Part of a small language model's weights.
Size: 10 layers, width 96, 3 heads of 32, MLP 384 squared ReLU.
Architecture: RMSNorm before each block, no biases in attention or MLP, some layers without attention.
Training: a variant of Adam for these matrices, 3928 steps.
Each number is 500 + 50 x the weight over its row's rms, rounded and kept within 0 to 999. Layers, rows and columns count from 0. Numbers have three digits each. The size before them is the row's rms in percent of the matrix's.

# up: layer 2 MLP up, 384x96, rms 0.135, rows 262-330, columns 0-95
# down: layer 2 MLP down (transposed), 384x96, rms 0.128, rows 262-330, columns 0-95
up262 089:561400543462513502544470522439581586509436462497423463540466590430585512517555479498542460559531421507555456587378550485467542460507525442503447492495471576479544507509498589442462498527519561520538516471448509491513494528515470436395624495525524460469605492537405583478538427516487498535
down262 091:585442438510535552631492518544445458493666400564546450571452541473555522538474520549490510465493458552468468536407529420544523526396446520475551484530420495454504499529515498546504466522457521475446507444578447558481464499452518598503563412529473487557496516470475574528431442439491524490
up263 100:493480572454496505532488516487472533446435469449440557504456604375559441511463501458431562571451505510533411598515519538430512468482523505485521446544482512492497356474470516494525515546451559529483511537531495453551449473564426477563549651598386458445525518523537499522566488452519450494
down263 100:542427498511484510571472505508496516477535447490524559536518588389526495540416466516580541562456516514506459453494579608504410506475585482521622481444557576474455489507509468549556387469489469527469450425578476453425352498449518552419573467515528514496495540492457461468568492460480482460
up264 098:513529543515534481448553421590542575486460558545483532490475556464465451590659553437585466561496505559453516437496488428488529460520531478570529458553476423523572438493474450503598518496528470472546543441574458488467473513614426508480503521494489532523460461475394519456483496451406403478
down264 102:551569503469470497501436412538502558508512525550495501486503584542527551461543466530590454484523434462433500491544439549492561509486566510475578490534562477571365454440526539573479485505474536529398467425525419331523538509485542474409571462540596533463522544510515473527549544556485433524
up265 107:449555471505470521402555523429499389494396479518430470441459541466531439506566462506517556573552508417592457557564543497477456536490565542423389451472433418454468478430454498497471490540540454541489498512502546515519523521492449533537525554506445522490545581553412510385442596558512463496
down265 106:536491444517408489514483521597511517451513487463438554409487522446558507502475491586574582503570545413527434515464440468460445527509530523366504516536456503484411470484554483453530503513496513582442508423514429485507548497445461419486543443599398471525441580556522422540585544486502416508
up266 109:420503445497498447437465376441465560581477522535471536515469457486515437431573534466459477518505467465508457519398579514531458500563547468561591534472533379443497553509401589536474544479461539472532489507579496492470463553406441502505436587538481434478597473500516536492495565507508562597
down266 107:531443441455458417430501447523419563462506437399498490504473423444497524472484586379500535539458496517500443538439486541448535607510508410498566540536507505430448512523545538522471568445489589458483521384509506490538490499458377490610522493553458425529573509499539508549464543561482480562
up267 089:497483555477477550525551412561469449511524509492522537529523427530545560453517577399482432476529513474459435570487648406539474594497517541475442382469493433494477542476546451567514548500475537561537471402455472413465428548406481516481501471556453545471504515467437533561500512507467587578
down267 084:524414430478583467461512638478530531471405503485412433495494518401473440470504543529462509587494506533474536512488461502527474463399529552492467516499519533464581526458380538508458474503560446518507554611507490554557549488591541416493571577552580505536476496474544538484457508498616464451
up268 093:512416493513491492402529547444399416421535537475469509475507526483438439466602518524416526533543391529499477487479436449498521501496484470525461525494520534567483440520553516497437599458373450408457580499547483499577460550488440463532518484392583492431534476511510477405497450568532565520
down268 091:528600540470577462534527514551558473541531543438550525562547462549486519466548441485418537456456432476466607515479457417535513417467532540502498509516542548512554478478475599364480562529570457493530554482488473447607529533503463538494520502505544523464460357483532532492435512539630490428
up269 082:494468460594460467497593519605502528505517583522475495458451508567457447535673534538480523568478487541499515508469509467520506448448587419508479536388516465584451534554500482523488581460531577513491519538539473468461444413491489491419517490481425508497560490409400493579526438500451439438
down269 088:493530623409601508515500513506533417452575536581446538556503496497509405551369437531528467540450436492561447606579486472514519437479460578548437564593456598502549488510499580523461444512489471398448446497549484499481520460429533518503471494508449515528526506463561469518453443527485500478
up270 093:517519500519403449501470461504417492492472500550578460516537450445476497485528602506481517516470596494444491535584503534380524577452552461522460523419466526494532457474462436475492450519508555439423589519506505522538598473533481459450546476547453440498532531512427400421676464571539507493
down270 096:587533464508465470525508514484492467397536559544571549458460448454594452546443480551510448556529518488419545518587506436562442468541530510483544518525514569459359516477436533515514461492538469439408453428560558426453530439475438454413469390479483526473526484455618474513512443530529524447
up271 090:458390472418494535462482521437509496580509471507466425439529546443492557493527519540464517539620469498510389538437444454430425449525449494534428458561543444590507531512476469454457502553373512531551455599404576480484470486540478472450553539459519505466487554438449482434514434574543505468
down271 090:501483545461479566498584457491486445469538400459466436552514437486508534366383450545447495474487566473482573516495477519471508479542470459469451489456443527513535544481525427293559499527490520522563515505508585566523547477513573555481496460508448571569536570453579483517494546489437456538
up272 107:551517479591473424449497527447469450483470477510535561420438515461559533548490533485432507524554500531558498514463639544451504487541471577504447466493480466572602492387482512515532515516467508439466530476418537491465428484586433557506454540555621485496545518519450517511504513518379596382
down272 105:545505494548421508480583507449479345516557489554513496408458463598489503514451465453460516482567524498465515505497457548530530491377412501595471450437441475478523562453564476517544543484453555446469459473500513531526419471538495551527459549452538522483476511502500510473402626409570583427
up273 114:527445425537522461535500408550500367470472535556528561541456549546496524527500552427454494511497491449497454495485456446399627529487424536523450529476534473479527444490487402567481547616484534425482533487479495485508490569446447412400532576526589477525490608570466550554498551460511493511
down273 111:507499480429440493445495459479542481567614444528646529483513575468422543515554484456588529483486559508417528467517525502524526518413446493562446465472510515441477417506543550427517422478516593601504452475476485543497459507538616560486565410514574551501476539481458451547503466448446546569
up274 093:493432413481489434517432442497400453483593483502502487470488481476450475465418475454461489594564520483454531452504446564505583479525478509557395509445431533494537447497447481470463494565535520463593526485504560517557486498483410423504457562470640441490552435470435440567524588521450590490
down274 098:514480588519538508495499475503554542497619540527528577495508494615385502515508441495517485483374521464458423478541293422498499473536452463519464504449588441471458498440528489530539517501521486538584488442524550513460513424482554451435402523563523517557539434513484486540462514498506487468
up275 117:490421487536468489461417428454451477514477566512553510579517486489426487461627536401601522503572505494513478504514503600497491545500603417543496444536514404465468458419430423487532474479507433378506518546508567574540539538445402445531487553492543506438507459565454520515477567481525508522
down275 122:487513424622491429441445559464458551429477449500513555502558460534463512558538593449516622449512474511517497474445448471498516529412567387459591410551451480427480450444467456451528500469518540500437598506508428520454505457542433462538496498510529492511485394537467530529436459453531591527
up276 118:513437492537349524431507479523407424507474544494553488489523510451357548521534508560486499507560457440471508516422569523459421490517494502506523454394584441505513484447440395544476578528508504416513515506465514459470532610527483481444516491476527540532523521583434504553485390479467558582
down276 108:505423525587426531503548491588414492498520411448590459528472589529399527478502503498496494479491527499488539501457515400521527470542499495448577533538560462545579445585452464490607491495526584445426557459462416547515448525395544539535568490574528538518438502501469530598516522429518530562
up277 097:495526450568464539545496515451515498489479512482503537492543562444456458567504503463480522511555451438510342498402428501468566603443521501500491470571495499482463454422501485467433666511423533511456530514498498490470469502599478513469502598532510537478534521523425517430554477420378553414
down277 095:458485445500491511489396519425511525489439463527547510518400400496532437525553569513547530540472490578555511407481547558491505574492515482481550392580485452497578433506515493497515408484451557486469497430431532611601498460511403563613595559486465551487457447540485549540469501498481498493
up278 085:546520471435509495510565396446477468420478551493508490574527508509479447559444467508501495503453488462516434485482549501604426449534471471486584510538509574547509505434565422555514546594546476464480460532587599448489480466451496534521565617531440481404469544565557570406417457580457524529
down278 086:499529495517536503488538584521493595544431506431445452462486453562562520431584532507520440503433531538445563505474477495444570547476569524551509514487480439393493424471511449407427430509454593514512556573423536476572467526524455494506552440404501469538490460542392442475576426566494432462
up279 094:461436464511476445575514414581519436556482553574408528509485543540488436635555507375456472492565493476504493618487428466553520529580482450536556479421518464510602493491484459537530552525405441542561535562446449560413441463483487563484486502586468493502501459531452507481510479493480545492
down279 096:513532456510542462491509549443555593457482532463537495540519457529522525588479463516487423542459514541506463479592514509519529462531471502513473598512496478608471453467450566437458508523525480541487370498499524501386448568507470533508411537675487476571547369533496413595535499527507501509
up280 096:514433468502473573592559531521471498545466542537457544521528420505530467511494572477587450466605533534592496539502522548550532549469543328530523445494442421472498483531423480552518516527431555483529554388447595475450462528536455446556444594482467499530513530481433557484512444533480549432
down280 096:514490554544484512597555537554494453506524519571458484577527531501534505500453410517437365514501567503475516564445535458544476482462464526500474522493491429491612560537543564508523419542478544465480501514393536591530554450423538468535371610427470592514565492484509583457446531517461531491
up281 099:533409480516484511444524515475498495561471496492577496514474556554436449573621535505447547513478590527536482560495567550583576535517568511414440482408517420419512431433532480489545494472460447496510590644510480548434405448587529495515505514543465443478463492500464428533583478490498516552
down281 095:581536394418488505513480504505467455479560513490446481503460485582572553532568440511371510552550566442554453457531517585537555545405451489516542510377604586447457505486550477468502524556530488516576443505486549521550505499468461602488484473579445578463458524429485563501494555523480542460
up282 125:453404505499519470480491487467456471497491553448421546509556380443524495502510452438512479472528437522561456520532513530506618543596561409492474493402577517429548430508480498540401556554491509535585481529578524482531448479605422502422445529502493443503577488599515548510524538430428515507
down282 121:442471477474552446506544469532517440552615535460461503522537383448552473510531451554528474474416441517460471510510450627498501520513601438577528541445462578497488599567516481519478594532491460550559418520553574492466441561472497522576505408545550464496536516491586504587485525427495557517
up283 091:502575421402501497479528517440471572506479500484430563548473526314524497600446461495410504528529497523524572537483534546455517462467562515454458500553433574521577567457438487528466639542481492456597469537483514530509444517475473562507560514542536467446544449483490517534513420561528555550
down283 093:561475513449576499590540513517490542483571396512550520450478608427555556529456516534509450524511472508479497447502468536495462448502410547504489495518411437461480616506556468543450396539629513508454434437524449488412539428460499500462489500523536492583514489506535514561502438452607587428
up284 099:558484550519493457392455426456512549426418482540490507453608441495516515417509522531429491491485512445553526541559580430470505553585527479569550465449469509518521471515487561476546559538508390429514537569453516516510458570538419509493485496384500415454545511511477602453546568604497460549
down284 105:422508466462501491488416575487483453553474469558453564436506625526461467429545487544429394494408455481475518435608556574472422513487505562553512561486482529434459586424618469502513543514471500485462529547503539455529604545508509508481483432483458543491466435519406523488497582494442524445
up285 097:462512451462530467396592482413542485547465481464435597580436498516433535517477496526548412517569480466620509526461541495429579498477526513562525500512496502480523499457553495514521535554518534401493550543491567362483505439505463527562594553504481422464507453491532480589565590402495512544
down285 097:464533441464525512562489542505646512528527514478609472531521438471514572591475448516520446509506512511504516566424434500526491482527616521571541431515499552445508512504446528509539500575613510499414573607516566435477575462507479507551490557513486550411493497483607399567475471479476463448
up286 103:462574519440537521516532430555509433446359563557582566472495575482460509510526443462505537538511508452521449479432518470391494470488505485447616477509521498549549384464534433611526488493506463487520506487549436418431496539556397512379493481521526463472441419489430502497498486531438486527
down286 113:546534521480475514468550528476626578493493542575539516528466516551545517425481520469566467443576529517383541517474429578386495532457462528481532406505541501498524417385530486519476468493512496606555410484475516559546463559537531487442616437440572571477560507486588531489496492550521491495
up287 088:427512472555497498436533494468316516551523498526463501538499453551465467547506486474490483488505526472468466510470534601486459472483507485506505462534478551524505488546504534545520583521584569459626570493585659402593462564563517509483512542544453506555589467512467516506485540562401442527
down287 096:449476581490561550639474487579492487525503464508532513464520496550499488439532350544468377573474458487491516468595458522440485504484402568521491539470536483521522571476588405533606450401499556450506520459481563485544539502511569492445496520464472532557528422477438521520476533502462440437
up288 091:429460510543413437410467506511488442453472519582500532464584520453504499453499514567517489528457513453501415606373516420452502581558456504468484449447469524607541454521395497517453525434443465509485474434501407499558470546518500592475596471555511526450459553502438489520545430488498448426
down288 090:589568505473485544471535471515513534568555449511568575353498486607494535516526539552459482556497469534536553513549451525517515559434390507498501480542429511509455517421438464527453457493489428524489403552621507478495447504472569490450575503372505513448521452441605510510500500583529543511
up289 101:452496493601593541533636520483514437474469549533454550512528551413508484558467489459534471539552408532575469562598507459424486488457494482461480516546488435549507433533513486459420590556454561546590578497484466442493527454469428547429567606469484447467507560576448546487495510486557494470
down289 100:501483427488430440561584581471488482516487567412476400443604494539407550565542505554540477451510538500474494465522492524482434616479482516544548492460426557464483470624509557425452532534457543482490463566554418438521526550418467544414545535446492509531571487432475451526553518474448548504
up290 102:399446465533499449494554409469537591459440475516479505539436502434540424487525468580502581513445489536579467538474420589503469579493470483548476514522456449548539451507364492505464587529532491486468545504455438535520532514586470540456470511564542484433551460620548597413550558463487484517
down290 103:456456531534578452513440539486472596524490568528544484493501483553417513475602485545455465542554542625496527531591468467470519522483470483479455521507454441564565489525462527530434414539544529475421586467465523585497540606446451472500577508498566487494471526466616504437365519534461508579
up291 103:500572483571537440470564492473409489524449503542487495485559460520476576473490507535411580546488424501549501471503460483469490438485468438585466478535521430616532502418425499514496554467432404565641474500412485519549465512415445458529581529462561519434500466530436458444581454506554549531
down291 104:518558535421452445497444480578520497500497520556475519572504475436478503427484502476480501454405495476535504534554501401502415479455447471531463539551522522487484611406468443541474505459461452603578534479503546555541404451443442566554563502486444544499408475398483490543472491515542634590
up292 099:430505608444511555474474512489461424519467460500510583487480496508425460508507482470536563597534431465574454555477599509486602523469555536535398489433480434486499312438476446561517505459487433533531509562570558500517439572561465490564533469501465462452522473486467468456584492523551484509
down292 104:465477530396519583520482556483443527522610485514554456427556538470529488452454474504474453554459427577455573447468452536532461481517485505506489387409503520462509509464528511463497560420562498523563363536497457474451523527567636547445551405599532511527468501443519485491410496467468479519
up293 105:469540512497535495515499440498506463509471561509513441565514479387545516552480497477450493513509498525443433507462437521431512541407412470591480498546561442551483489429569484491364567523467561559671544444399573434445551511533455522449503536548501495475562506494434431471525555532446513442
down293 103:590512513489494416526491537528480523497322547390530492509541456486497422491429526578574457557449508549578462481455536572437488540453394476514453506490523511547573475513497453468518493563496518549566535417441506485479590419520371541470513522455425458513520492446532441490473546520502457440
up294 107:424535442561479502478551459569492518465412509530487504448547531371460434577520476430481497543528441420509441527419502524477571581404480488548563456549508476539559458481525551484446521529448571468567458549464575456553520471519438484470476559514529435467424474593532496420479541395532399503
down294 107:459505512483569472522521594483529472530441543478557489474597543470375567476598564511598427440498491538537530449527561550517489523414495464425543543439408512546542425454443483496470463483516582480498495502454568540501526539511446578484431533501474445465508417508627569406511483462498426525
up295 090:503493515449498422473537458483475494475450403500488484482396470503378402564467563469433494604529521439514526553513508523379474440526504427419523508493501528397473454490563529495477578525511504587582500541447387476501401519548505597464479451547463488514530553519554429477508540553485555523
down295 094:492457573516593436541446533502588504486519609482535520481516424495488461554538520527528456490550543417524455531446538513438533466442441501544404489463593444549520473503476549529578504505440485454466461558474572503540445475454461408428582504464542550441413489457527402436399497498606460453
up296 109:372521455561503420483484546475472507512437532533492483587509474466480533495468496424487522508495543543527446526513507592536498522449508590449515509543466441469487436469496537519499691443552506539629502493488509424467520576583428428491533565512548446538497446482470562489575498555516608442
down296 112:486555487479523454523549575534534521500484465436511480604512459595499567532594444515571600494553485496559405475395521591523490534383401602431501472502473503489509430510538494554548640479566519500519528557519530471423473508508471559488442473587548537496516493547502488491481468568543457467
up297 106:532469472476436489429450510460568505506497530500518527437518569465457423520529509577460552508601600444480405620434528519455528548534611440550472472479497487440538494476389520510488482494529560502483616546525525405485434466469472531559462529542465478476469469457492490449565422459412608535
down297 101:535528529494446440480421502516546435470472551462514438429476531484443497581499557547417452412551576343486467449416436508481492519471517467506554567473525554524473470454452522535553503551552515487510550470520496442494521480488462534534461495509463505562540427360457487582496432431423567377
up298 114:423429525483469475520527469405457521492455533621531543483448553477406458545500541542532528547545555511540432527551554433449540525537579490493481385461520553454607536506475501520529523563417583507521560505528498403463527548502471561490490422553489437544581511532603436430489530449411513473
down298 120:519490472502457401492496584455566574518451580521562480421471468515401448505448544469512601516485511445521450526522446431550540566503485469444493470500519581429536509531504524525534440539529549547443533553493465522479485496414392556466536548523525447598517480426622415523546434561577428464
up299 094:482491460418417459518556505504445512545557564497460503556475501389516486542427503521485488492580538534534433557521493498512595548490532490531453511538496466520532577477398551574523556551457406533517528494534565461438488537535479549491436446576560424438590505603513478545505426537476662477
down299 091:557500547403440434557582469520508566459574507531549439464414515434511500562489568470551440495524478521452582442462528466494487418466422498604517478435455468417526535494520461499476502550582444523483418460485518520474437523492565482520442434423579457551516412489470473590417527494585481578
up300 089:435520501439484510522503426517515397548467604571497574517460483467497478538500533440435474600582460451546453575511450457556509453486506540575531469503501402464586530521466549558548490518469491410528522520533581419508564423556457455465461476571488516393478476491527458588472526517373556530
down300 087:567548538441514530565505518564488507480541530452522450598572466606545508568456490530447460459482494487434663540470514440483547474478548502496430510397542619455445539455557406413511443534561531512495505510577601524521458461511518420538486506458420531469504555456494492462492498496514585471
up301 089:510529484562487457396515409440516511457502558536491526499486372415444536452495537445453530485437541490523538574511514502463545577573457435512552490512510522627388532494421419513565500536472432515612526608541477575512481490538507548469530538396501490477551557517508528483533565581531487502
down301 088:571480456468496489488481604424543578546531436500585467411550584396420510469528486594485504553385511495554563457506477462503510482480457547472522485468365451427478563556550516502454464486535494485480511472488462604559575574487468511461619468480446520500538470506510498511473560424473449556
up302 098:506500489568502464479550456503494442434361482501510477550456457472358481459591550486454503487508554572502489502443520511526469574555506443515500481438521527576458536478530500548412519514439515454544506514413520601566459446504456530531568470453545541346546482555542536502559566600479432519
down302 104:458525450545501533451510456537479487529483422447418537513457531551503473437480443557466504522471477583437500528517528395524485539544581518569516494500390504389570490453489550447451526481552508549594476521535484530501471536496508650574554483556458553402524510444509577541471614564415536473
up303 092:505479512582415410536484483421552444409471555609478473498538463514470461578544532490429566524438567427548429513526489553492517529458488545488525466507589511532556577447447524573519470504532517414489485542529495402515506457412464522433451488404438504558439523541539528396514518443509476604
down303 090:503469587469589554526473601517560566554470491478542519407548508542597499453460462500553586474451612601462552500433538417568532510565535587521511488524441487537446422504464516514436455520491512510548556490426545573536552528444542543486556503496512445446554496454455516576461402441468546489
up304 083:482554549590524536477549502526487505443500661469498538422507479433432503561571535524458587488473535441524521448534512512558488486561550428528517544510475406533594464496383467512491547563535466430579566408537451551446534452457439473458514576537477447420492588478465535541495458554490467487
down304 088:502589517554543431515524556524533544364507549398478464522533406591470495501477491549469518528483569525503541416417499427538391469512471511451619556544450595545418498481451465568528419512459438481450527460545458536469537452503508493499498506468548510508479453410522415517533451529577502564
up305 108:437538553447539515480539519529458404532518549562463462517595488473538488543465532553511515539525416446588575543456561509547589575541570542548503449475508380501504533443418503528524438505479428452485572471466575504546519479440436451508543512444489576372481548469455532549461573496537438413
down305 108:558588445567403388524476557474560596491446526459478558446502507489498499552501530402518553474431492455511544477472490366556541550426546512570557495513475563445395441496510467498433528528515515529456569529508454495529456412471410538537480525483547480448572465428531410509499447495493467579
up306 092:516514450549543450428580467471392349495524554468380561511450456476455481447505583563537481537546480516479403605466549524436558508546467589579545432453515475511541579533443563525490384464517429444497444513552492478480457512522476507473446453483504536440540469483495480546541484506554525479
down306 092:531477487437554471583475598459582539490464569435493468503402586434487522536465564431449516610498512519460543443402529502515436531480619529566490477500551574582459564476515496462473479543530507465524563471578497548533508555531552426558574594523571473465459550512520476489438546567440483498
up307 094:572445501563397441434542452436467567543441423487528501486561419359501470457480482586526471516506548433564533510510489465510528543548482420523497455418435459434644475508497444530515488554560457519555539572547475534554494550535440519542524546453500427523471522581508507550517529528586485564
down307 100:485477533452535519553466502514527552466538487582506632553507529495403444502478534559590481613550487633478510436473469531532487409483498560536548488546512503490495591463573440610520423527393463514496459518543485446467535456436497502562456527499454444474486444537433477507477527435576527400
up308 088:501509458451408510463627535525463444460462541506455428493432499540532477491487510392533550510583521424496492510499537535542507547493556553447478440454568528473528555406560406642562528498523517494504468517466500483479446424551536502438593476503508502496554447507438471429492426479549566636
down308 089:576548424354566504626536535540565560532549503584404463497470539560535458479491507582553506500491446549495498523473484518573519532384554636505497522401498469508446547570458546588492527480463592520424469510581452452504526512515498532479507479577422505461521512526486479498498501490467516538
up309 094:494518500488352555477434468466370391523513495509502553597440490433553442570492585508523431573517528470468515577541491568502448576512464497555387447497449499449548560470490433622474524397486508473504493497570520489455517497526499509503466516495467517519596519569505455461549466479433541493
down309 087:505590529536604656545493466531453502572594497506555548437535577520487462448512530500493416484572547483503580426509443565458479491497538523514534545529495522512496484470479509358511442509577481477504447566455552463516452546498552472478513497541534521535434427450474559455407535619458469434
up310 095:540459436489460483471495407526524511520503543502477613527489421420484444585520468552339428514488438504509567515557474520426516512457547445474501447427569481394470446525414488504456487472528494474427529500511535530499478534566494442436513595534478446435529442451411534518544424515398460459
down310 093:517500465426514625495515530494512443523556491441446460529412547573577536567387542560504458490561453441510485538531522413502488497489494522471449525497521432462521493487493536478369555513403475454587335548484587492525502451580588475497494497544547510484527523498558480387483507519480494511
up311 108:441515449529469479441507530365536480525503463518467540429509471489390505445481522482426507491529504543472465458466483413437576624517440507582502449450526510525577515421446484569561547526515490435450500535443578424604536578572491509392503459453585470462479540491496549508479493546556430542
down311 107:465471503485618426477495602463531502527502506587433444461477471543422553475521438494361505420438537639468521493600584522484441519411511520465501509524412548540483586442547520459522516567475504506492454497501569490589474532514532447504403528476431517490549491501478529513484498543515476399
up312 101:536471527494496489420549492384489551497496444541462485477546454526462552550497547512531492500498500509529468587394569479444464596556440400498465438469540479489480418488521455482521500521376529454459481468516505469522492540533496483444547447517440322423504444535500550535498585563401435574
down312 100:504523532446526566515509540450554436448568489532544542477491432523469471496376553450468449384485484444491502551453570547442469459535568504388417448576531474426451443516516439483512451544420526470506498453462482514437562539589553426495486504528403410576517412534559438555489501470461500508
up313 091:452430413564502444511519419547459426496475560518569464526571509474557482521562518461483448541522506500472405484488433468488558565403449524493487513547543528556514504545466513540337557562427568594503515476408451486454440500533421456454551521538564450481497511617520447529558520453537474464
down313 097:539518504419522477489479441444503524492405568480539554512525550515495481522521439554528482542600498438543538447490474484476402529502457603594438526532485462417534517445489463445442463562567491516576498567569571405590507480490504529485497492412481502400587495509413563536556553589543550433
up314 095:534475489428476506476518466483489587572473535519463548476494536438562428494543504591554470575474519585478505579436435472363453570527480477540347454402499458545530471554445543531538461507505475548478558584543468489596417514533475439452572469483555482539526558480464482511509455538571557465
down314 097:490470523572552523597398430487495552529544591498601529446504398630486505545492487562463451517530465515456442514501408517445580439507426506466447472580514475491546409514456498394537525509436512469498551486494456495501470437478568441468498501514467553491499579476623497489457445491474521402
up315 104:525452385465469422448458519452423553497467519491455376503478490527488465538513515477495508526435554583573458487450403563499535535459500461506469522457478521467463566505529560538484552491498475459499582482543395487443440523568399402538545533473572540399572587556485489418466569488500525579
down315 107:625525499497542474520457488432540462453474564503520525579536527654447528466445551452544506490480485629532498389453458533455507453401560539474596508477436449534458554501498453556549462515490533478483544486490480506468454577502474478589532468406569533497487539422437487411445561538494462516
up316 104:474484433518491485374563493485471537491469487553422519452468503478548509505507514488582523512500571436521512540530636515475540549570612489455520481460569407484510440546548441505525568546513499450511535445503447433527453576530452410486503606582445375481496502535498480588477526415553529561
down316 098:579498525440398415492396502467558501490517528463474484471544466528566473607486479575579525512511452456580475585516531559480487441483442475446537537425531435497403492479461505505505515472515388533512474391619511448558566513518432538518418474460486426530433497482520534528562485461457501599
up317 100:464518538603572544457471537501484585522513540505548529436440536429441536635498516470488478507526555469564459531519524466585521563450450532445503466542387444480510480525455503560543596476443543542544548520517537542510544505592501409515531545499448477557524501491330466493546441526553536417
down317 094:509492446597513403527531606444519541562432478480578491556532479506492537546490496489466528557571477480558443408390517483510527544483455504432512485511570445478522510432514554501481460548427496474446493514506542522500571471453454547574614678514525597525497545533506472417550471515532427513
up318 093:413493543506538510413475509439587515513499555520501513557532442484518512466528569520551510618546552463547483616493490579397520481560458465559451503580498471511450489478436490545484443509551470416453500557502584419478367532531476494552472575410488554505505436509569525403507501594476534498
down318 091:524444482556457449413480548495527602462554470568517447482423584547484475452593553479532548516450439517545546508463478510570498569446534438450658517540554490553475484506522429580466480531536503528534579512526538559532500476526497553457354550521460399439420479544523450517502535472467461490
up319 077:431455527517454485453514510408375435583472538568534517597446498409562415503501528497509498501472456471459539523439426565428544470535461516570526530538591509462480569504459493502503459501443552432563523585529582437599465575538519475530518552432496467447495513418603485471475455557481478451
down319 087:504542585539493600580497508499560474506519484527586511517447542398532505521491547452524394544421426449492531516576510532476563490481469487461579529486506531493493525529543450548558462462447506555415553545529613495477403521506542444596368507448426493532492482457540524397445543542567523451
up320 111:501402542522460432468537403471407569580479507520460484461493482411559500513537513442444508518474587530498581503466549579511606550437520435539487414545501573613531419476502544524583556472541502415576509573415520550573514540581490566482506496514465421478532508475487515475521448468544519512
down320 107:534499564506579473487527500465444478517591524462533501481389537410573545476573448470499560493466555536498554456650595562506534440411446531515444548511484412475476592505551544515491530496509516537594531500489558490544491435464523477477512523496465545504508392501539469492468369509430575569
up321 089:455575527517489470539588443416502548573423523487478519465473449507410426604555484513513461544499614452490450553524490543409512541597475494578406579507510372535500562498497481455523511568432492441412440590548522526569532520436471466530435520465498541472490426494497499467516547501472446483
down321 090:513458523498564485596529545505512453442502476538458459587515601481484502557451482563444460456518388583490586436486465527521557497495538523426511531493437451509456542557494487526510641552606587524487549450523436527517542429487573426454486485542438558541606503547485460543554434472495471567
up322 099:497420521566433444488549523538415511501458537502417583553598414498505503537450511474538510561552521517470437498474662526443479480527520535546556490548500397415465517547428455485560576498470422513504545549480553453458492550501466539565502609573504525497551436541462555477555514549453565549
down322 104:568492399452504500550527494523560568487473593522434546496531463561584444496480494498405492479607479564542546489474560494441455514432523587497602433535469557505444548563417497549482479527470495476498515439572544515507557475460478473532542484452445556575570431458600609490539610514480488469
up323 094:490425482497485411562496517520437505526464458505586543484492512506485494560466574446494511520486432475529385499400454653531410449549519477540521520451542471492533525508448520492528447633558529410579557564493537492603562526505442533523480555443512527389556507468516504530476478470428452562
down323 096:495521497498525553550521412527523484495512493453502497452527502433485578416288480566532402511529517569435410518551461565453422524533521520543573491484504455528433559436533504442527527552471553449587458537492550501540474550541588516533453462458486524526453560484579516558481521438594504483
up324 105:461544453593443571512515513436404463535492555487609607454453517521470554523479594528514469535548457446490529521554503493482550465606504478463487512488489468551516565441439514571477504525509521492491534515492517528572459463527474449402569579382555577483572391527452616452527477497571487487
down324 101:572459478523596431557419538452571546495431595388590465484533577555473419609438469475499499496505492525479446408539526456548547511471491420502430466489438554488495494470389508497488467550525474452450496447528551474492437448449407554508516457452474451518451462582533451502547559479479478427
up325 097:583533572516553533545456545464514476532387457525577532506558474495416466500554498421498544449505459494508541586457484526544500529466622558532477492437418430409475513502506439462487572550534483441558490553587557369412539531541429521457465583467450437520524481524469544528574513525529442500
down325 098:496492388561491404510459598458471564529399483531559581419550485501480604471497474582555411483479478562416539519504446540488475581448444473513463516540503559551543538486490532453473454491571508449460467497524522470324484502521489493537488534441479501533580597487519506522486445556465551443
up326 112:502440477540410415466570400527487502527477485521561510581443576457480541488525512554499435456568434449554404544432653488463512501636483501506444505464528504425465385462503350521539476496485483494495573541465527491531477513512506500490540539459543531490496566560472550485543504514468417486
down326 109:479540451427502454664545473550468542613534520518527469497555464400395585516538445503486492463477560431461527550521533449493453509509455558470528574541566508587539468579423475447490516494558570503489472439506502480545450448516566541424545562542443469535423548459428533511497417468540534518
up327 090:463476516494570484475539489544490541449425503536525463447485467511453446572573683434575420532465487447511478434454496543493583495552497457456522550453532389489489488506513476501494490453557516578518515451571475437493471458459442562432476527494510380477481509441485468435604481503426389551
down327 091:520534510476599624600406518508547442470514527564491529503453554465483501509513395505527464527518432528500368566402397520499553513544439537538438534518457504490482497517524576630437451537461462581516489485488476453485455520568565588434488490546441538540541474493520492441546551461464529538
up328 115:437496538506418449504593524518463474452487432483535556509478552412437523592490554449445513473557505560518446487405517545424606614567623410493522524514543533445604538430416437463473494523473520496476476514555562443531485503506443568455498477517422514508481517513533534553601458471485488473
down328 111:535507526557489408578521543490537465506494486460479531512468556415459525516429547510500499495438564576503528488409527638567549512521548421529492545526496514414599517519510575426497499493529519503456496501571542529453506456473459446530448490591425557455571490536543532695469477472480440544
up329 111:435483478521544435469475538454437410491404519551412465487464538447483415529564512584464477496526487423468435533561528465487457468571540370564519382532534407539566496529491421517559580506529437454456612527538529445492487574438464471484526507461507527513521518490511465489476525529531598587
down329 109:499437517447444423571534556399445463455440486459388446464459482500480500514475550526527505557404525432508493422572558506405521466492563461513526461505434437525498534499558482443596448539524552499440597447587398380514468552474393476485454498514521475468478546465447478470483505519541450534
up330 090:494475519400475576499535485425558458670493524549451429452478498438504433494557477519425596500474538472529492485473520525536468451536646501501456519507534403475545525471525434458521478448518557533568501622511552516503505509513411398498440565489470435427453531504523570471480492472498432482
down330 093:480477526519476499474453575451447417477474434387527455561478472510543546371408542470445398482475515542497533549471465481341523531461456479546464537504431483474468542464614421540480503465505494539536455554410555503507485536511474574556551424468502539504518426499568532588522517473495580483